Weights of a small GPT-style language model, trained from scratch on English Wikipedia.
Size: 16 layers, width 160, 2 heads of 64 (1 for keys and values), MLP 640 quick GELU, vocabulary 4118, 5.62M parameters.
Architecture: rotary positions, no biases in attention or MLP, untied embeddings, normalized queries and keys, capped logits.
Training: a variant of SOAP for these matrices, 105M tokens.
Each number is 128 + 32 x the weight over its row's rms, rounded and kept within 0 to 255. Layers, rows and columns count from 0. Numbers have three digits each. The size before them is the row's rms in percent of the matrix's.

# layer 12 MLP down, 160x640, rms 0.237, rows 0-99, columns 448-511
097:127121189153163137152106096063147144063141115098133079150127144166150181152151136212170100103150117125171199122123107162150158139086158103156116092158154143140091070126125158124162095122134175
096:062175097114152153047146137120119117130130143147116133101111119128191175135124142141110104123055131125140120128078138063166124118149128137104141127117145098105102111116141126120147120154128101
104:122119138115143131152156148129094154129080157056080112103105119121205112073166160131145155135160139105139141058081131174078058134203171158160134064128169172142123170120093139171141115163128083
103:111152182137120120071156136114153136099109133129113139165139145154173135137092104183154141155144101119153155141160125119122113085168196108128147077083116184186108068132165100129049165111123143
101:117135082152156086133137136098140127086112192086090128147092118135145162136153125125147171102120164063197125130117100130104106147127108138087125166141120110139105110126108170092111093134110106
100:148105124154142096079181070146122084139097111177148134205114126167149119133088172132179103124115130150069166147127127119157096042087110138144167118100078222102139162098131131059139120102161120
100:165128145135109094155090155107103146136155164157152153064170148115177053086104060156097098082197115134113127138145154119126111179117111145127103100115114162084095102150139175166109129109119029
095:109126105156141115135067110096161120114131143147152141162121156093149154189150152171183116137115142143124154192090108069175136114136163098124210123147102162103122088113129118109144190074128136
097:159106138099088141131153087155119172177185140046131089102161087108081104123128102145122179132062131124205156115170152087147152152136123121126124103114170077107133145149097131131202089118113095
101:119109141109108098092164094178122121182082104111064111084154113154163116138122100127140093131136108123107195165107130164103058082063121081051115124103103152135099098125151111207166104170101171
097:106060080193011129168099145152162157123175103107144155106085088094137143080107112176138133184140132159115162144148108111090090111159117136130172108143058076112097156137080170084163145210156132
093:097086165145147114116065126128130120063169141120115141139144172105106123171140151120101204147103167140117155081120103123076173189108165154087178087100079106203199051129121145136133155108133150
098:129157106166135123139138159143049118063155133104129144093122127052115142158127088142164138137081078101071158063136200115093148124149115102133165158141118147117173078176132106134128149226153151
098:117140116106096153115107145064116089078079121064145098099092177165067115143067101116153121131174119053208168118106120174088123138150195073076138159148148152054077164140155116163132134150150169
103:124088118081176123144170165199169149148114078146185114122150085099111097136126119101034111082128136115146163098137132065115083140155098130124103128152115172113182134101105175124136169016175136
096:133107111197102107076098088156135090130118146129083105123139167109137062129129080083073069180174144127141136180076103135112135201088185096078081146206144081140116122132128134138147146121207133
092:112128111137112181191139088049151130153110074105151129132138124099082143117087138164146069126114110153188136109063090137100075114133096165099127198086067125141130078146109087114105132136075115
102:090069132136094104166105092146130173181178094143184114169084162116120154093117049087186129138135125076106163106153083116136130123138160170109136107123134145125137096082099146126056144162136164
099:138147121133122137147177142074119131134133189125059120132099083142080181140103170163160169084124142059134127127106125129114129162162075113148146112121167129131102146128170178092103114167103109
098:110094181161201108111086130085102129130149162150100120129150130089152140098165178134142131143147099160154135102148074147215109091071116068135118112124084115113143186145130181141123124160130127
098:104099166128126156110155121165100145137130134123103113113093099118104091123156106158146140107162161114146187100142202099104097120151075156123171193139147175120145085193109164119097157089191098
095:165087123083112190161107084166157095095148138102140255129127186200144133115094121142157118133091130145124139182144151149173158139112107093105109216146210121143106129173105116137180173183055071
106:102133116175045111126109099134091184176163170145069120082136142198169142076142083082152120150103147107157072165105120176119129130106102107138069140124120136114170144112207146139123118108149097
099:121109121077077104098142169180139175140118089188095184182154129126124158155143123099128115101164075166115097121184148149187109102165174129128146134142081136164150140133146151147128137211056149
101:126117143173110166147153139214157069089124130124048112089087169130124164138131151122142150122135088125250109074161164165095137086129183076150086113146149150134133131160164112197100107140138119
094:199064113071114141103133127051123132155112172162122158127218113150182154154105170155102180150142162111081134098115210121161122102137154151132105042080163077141129068085114117124159113077121136
099:154159106144110117109140121179136116117116122165112085052149178169060110101105105134111141149122153130094095125173134143054120172142151121124161155141089212133065187134140208159175178081113088
100:181134096173121173104126137130149153125150168062088126131103152122092164117103081057107163118059136152181104156149146124126164180159133100202093120164125164165140163144084094181131056136146151
093:129143115121080105071184069144134082146084086119132128105082141145111128154142151105109121155135113125158149120149147134124102109124144152126146144098111151154082175154166089173128132126134099
098:151127092133073104112139135169159118152110122142091131122130124162181113062096195148139175190112121102113135088153127145066071130183118159091033162067089112142132070143131133102068176113147089
094:107182059147122128147123075179191122118140109101099140099127096143182117170073122158120153121120158123120067131130183090106170133106201108107104149143100104063138102069113124098078187086168146
101:077098085093177131150172161110100145086114093062091149157136100097137118152178063131123158142112121128135136114148094141157094102113093122228117060226137177139096120104141091109171131135122155
103:139131091135107149138078135113120141162108096208084168088167114144105132162143123191143108157147173130200132159101132126160078105189115118167195137138130104194158140101106142084126135098148117
102:122084145113139103110091118132050170154184146059143122172172145119146129139167171129195150173153110124142122147157119167147095104123125151128103166084145093090121074131116167167135112193094159
102:142098142126209108135120119129189117182135124046198131136111135121123102161167124135080116138120141145136119103118126105147129172094047197091121139111154127165145143111103161108142094104110168
093:153127119165126144128139139179065091080087040169118128172160127106090163117089091116074161115111108102139134095123148103116125087149141092106195111097077139139168138101145142139094136090121075
101:187151100128190108137134090066121067166088141115135140119111128214140137076129136133095163150039123140099150129168136151196118086083138176166107121126143080131129114150113123113103153197132155
101:104101168132124167146122130110188054105151104161134147148140190156136113096125138084107144104072126115145161157120137083145125114117128158188158091155170193079152132149158122135114114062182174
102:154141110103112165164069134082184139139150135142128144153117134147182084117159190089139116143122108171154172107124180121186096101157079137109165127117133163155156150124115121050117145095104091
098:127165087111154156116134101100123125100171081128177138184131158206139165109087147138115134167068092141130118213161176076122146046104125130108175163121115130076096144126165134129121188174125119
125:092092157101143153091100159131114182169133123187159023119130115108031152104191124159100131057100150153138118180127102129112181127147180096161123146148154139083152181134107144140173116092122157
099:160132103125098175149129137088101139136127139155161146162079066099108132164123108143168103100141142082179135053046151113104204140150166148124129154097171126133124121179159118094097177129083169
097:113177134166148193190141171113144164213070141217153095126108046141048090126152152163143150192093153123117166124135146105152168160115122137097122091107131219081204130094111065068117137121087156
104:095142158171094124152180138138129102104149054106184131071129149161108107147103140094133119090118160093104150194166138141131141090017172127110182116115149094104102168168087065093153193061137145
108:084106137163049128115130111044147189141121161137150081081151148112080184102074132162184146088130171129154110123127123144172097075143130094082187187129122100096107143157146109112131153148084097
096:144157162080164065094137149141094125160122163116181148139142066144079150078121165124119129181155124186102162163152115137122165168123161181165115126144118105116149131055165180106114094123084141
099:137129144126116138115094126105117202182163056107118081115132182177090138102117093165095182092080146155117152121120149093112084186120109169138136166138140105098091134150109113172150112147120169
100:136084135145087103118104085111151152114189101092085185099134148128124156088096010138154164150122178101062106096172120111119105116154141094050052095143177142151106157196163116169133164112148149
099:093110134138151078126108122124112153144106133112194121146126130109114110168058198165097133128176096078116093119103129145191131160124144140156141168182128119096117189119150099103130188131140145
089:145181120144098146098091128156134129158128136127172123092133094078107120150089136164118105133169062146164103132108147125162137183166160110123187171138095085093138152191136146100147157129101112
101:132134133147145110150150173174151140157097138104093181161138110088137174121088160156104080092101139147163135099178116116128162103114140163101075148119155129147119095162162083104139112076141098
102:142097127110117172151149080158161143122140118197126101149102118156117094146136177126138127144237143150149110128140173119125152133133097153094111164085129142150099144156055133150156150143167181
097:167111130196111187111133105141152138065126093116132164130169099146199156111149116111148082154137208131108147143149138084083079122155126159159099167154106096097158105126133091167090110166115124
106:131154161157119092157129106145108143107112144082117132132119163153096109151035135106097170149127164142151104194137159235095083110139153122121115132150139159118111090211145194196135150110151133
102:194144172066134162146195167110145165124083128132108117069090130168144104073133153089123130143164121141146071139133139184081090162184127107165126098134092123091111119185152132150130121130187149
095:114160186157090085094120129139124073121121120133165148106134107081103097160128181106120102138080141104154147166061138140112182151129123134121118174136108143138109093126135158129070165118122109
101:099044073083152143095137124150139103190163128084154137155150173092086180060138158155143115125126122177111105106080116086133079071129108122056127098164111089008185130140158165122095157072129124
096:083138143169114141163095108120116149118124090127147168089139140120111193161172118114152142138023119126107135172179179116157161085144099122155081109092111171100116103095143147087132117077073095
106:120092106115109153151124056113134097150111099155083094148141175175146107120138139119165161128154152143131071116163120103115092098156130098154014136063128170127107205203112187097149103103102118
097:105152046119181125134153132145121141100122102094155136114165100132110134098131085068132192059133080151161196089166105127130176127116127206177094161113082107057123134142106072088136146114170176
095:099116093158059108167140122131119153130210115142123097102102122161103124087114125071035171123084167121150128114144036163103115129075157127152107079125072111123117156111146131177084139033114129
100:141116114118035112141125155174143100160112107126076078109083148125047148100085176139082151084171159132136114107155166210127093101115132162167165057125092096113143108130084141115102161169125148
104:119159093118141126149136126137149134086125113115024137125090124102126168158145175134107164176128109155104147115145075170046058138161176120142152135098115137134147125154170084200120102168147107
093:157172098098108180178109109140150133147087088136129128091159114182118150149143149156101131173058125125097072125141172152166140109115102111151144122126154196130132123136118181152074194108098084
099:136150122174183124107166184153191130104138122133132102163133091128093086174151136090140139097185173154163148147139134135102163057104098102062180127100155118104093120162119125115090127105099192
096:113146145118161123103087095108194148105116137122167112124099188137139103155092129137178214100082141155171096104155153135011160068208140161165098129097165084088108145154106112152148153138124153
096:164126132065093109145131142096089197082168143177133111179100138106123161173127115156153162130105154126195108124147151132074184171123118095169103173131129114090139126149103178127136124091086097
105:133105176107100110167107124144057101139131096172122114104157150141084149156124074096115135164136151099123086118147074082178084168118125134147127102131114154123089066153141158116173100139117096
095:095084076118108111133125098104123162151137167180134111112162120142142161135169126137137203098100093128113126109110106168142125201132189196175162105146115180105125142158040147120113071139065127
098:094142133124165118139115090085159116118103046124082120140175186152157110126109085112174131153174144107150151118089135127098155156107163110197124109106118091113041110177061125157117148145150097
092:116093174086161157172167209142080072132146122120126103120108139131132155144152116170117077173135140160170129140130129159132108167130163185118108136168119129079174146126111168100162154149180143
093:136171130123122060093102106083127109093027141161151117144198087133130058145143116096138106159143103132097071125144102145182146131140169110128120114121159141144127178126111179130116125068100161
095:139157095166136180157124118107128104085123155116188118133093109093101136112142100171133132151136068134149146169068097154091175165133103131155184134134126136065123151158103164177100203203122133
104:101094103099139053102144145142150129108184129173104079171100135150150113161161108097167122161132137102171130097089120140166124137174115171144103098135160139088153114152127080145130103139156156
100:139139057117141166148133120178116108200157079072149155078127118085128174115116073142144136112108175095098128154087114132061114160087137200157122085168083145127178079140126155155122128111138121
104:149171134190068129134142141094137109168153105198127127142110178136170120108130131138157116138153132071135120146133095143117085134135170079143064192156117111105186107122139102124158114067131073
097:123146139114150120113076063132143141119167179137117113041110109135159157129171107119105120140144100143101173106130156118147093105205093154116080158113109146111160079131151143124082100121126146
093:175173100131123133084141151120128159115129132104129161110114112133168113093095082121118150155151074101150175171124152130087133114108087124079188160124131118102143137109191164123191125106145152
103:145102110101120129170164083117098082122100135124140097155102186138091072143200142073124124131094097157112154125206094108080203118087153088079181198193145169161113126134118130086127156121095072
103:191149130088091147114099122133105121127101097189143137131146129130124108095141151162125124099145152086156195044123087171141115163181154110105089184182103242134123137107144148132099151113114100
094:165089144086105171144104142149108071184116096124122090109146107115123078168154148154134067152193123167115143116130138127094074074103124182161177136198154168140095115137115151110107152152127112
096:239184157101119138126114091166201106140105177121102115079125128144089096146086122120202080147094131160120114129109116124112115140133078140112208092152127096156114113129115092070126134164152150
095:154103191115170100151117118103120118069098076151153151055116139148144141132104134138100084168135134148141137122155083132108156160126162148138107124166127182183138121147105175160150200146100126
099:105122113141060150147118137152067067123182125153111109146182105168127118120162127135122139094088141089125145132129187072115077162158127083169141167115174147110179141173142161150151135097079089
101:140125098075125117088126068097172174135104134115096116124151138087130123124053154145174153071163114164187143065151130147068148130120124077109127076139119113079170149172167123132109120115099116
104:177143132105168077184080122127162140124127134116141118149097125167128187124100122123116167114100140093137097123122126198074131084138158133100125111134116121129110093119147157183174084061155130
096:173141125155161109128076149067101143105103093137122083096136124132140128092091122208094124099128119137072139132189128079148162060179191106103151178174163072099173159163100169086137101101102106
102:207104114124102141196115158107099103082102126141108157112065155100167133150098177139141085136122063094105154103086138078191104129100105111165165110157099110150139146128153147180107114118127130
098:150128165064076073101068122167108118123127115071152141193096104134164164094109135123117113095105134164095126103116122122070114104146193125109196132119146096108162128098096158144125114178074091
100:173141092095136120157098132134040151127147164112127089126100119134132157091101126143179173138116151094168095111151130143155151125105136101110077171062121117145142135170158110154172150104102114
097:164104126127131103121107060171046064147145103088111175089150135140113169106130142135125120182071127121110081137124134112147054054106112125127121135067105158092101136140181128105120189093085164
100:104085138125118101167146107123121151164189174157139142120152090118093056092126168134185126076146102143093119056137129098187133103133113134104160154121123155092100065108123131097110105142062101
103:156129145122147123130088113156175172156067074203104120036150110113053102173097167140137213129096169161132147131117029174117135088167104153081170135107116088106123151060160137129086127161114141
095:199157116150158118111060119165128149120104146109098153116067136096126113177122084127125204128129192137098157139127147113128125151106177120163124085144089106069093111088131185132135117132165098
093:142163099158145162080172131149101121084132180128128132078097154154121129118108144118163109185140134114095161153105177134036165195171137103134131180121142132100086133098182121095187125215100154
102:109157159077094189120127112132144113111126129082103115136108154140165116149102168096132156133109114161128132140080151160087181161145142116119115083109094155114062163084082145116192208082112155
105:110090140087079150140167141165083171145138166084108109097150153132129078158124109113096152152145161101101124147127195138076115147128141143158074068129121137117140095123078121143191074057107158
102:070089113089111174115183147122150061157121134072142108061183116091197135107157149122199094132118102097166136144129169143102077127149114152116118136234125134098145106062125118146147115166125161
098:057136174116129142140106182166124175122142105128116125087071171123139170101115147121138153117186085072154120182156105170042143149200128112150162190150121143146156103159134143151162126086114127
099:105167139167136116129138180110101178096141084143119124128118160090101109175139131182182113181095111130093203152123111087144125163096125095181117158187140117131135085143158168119094102142186138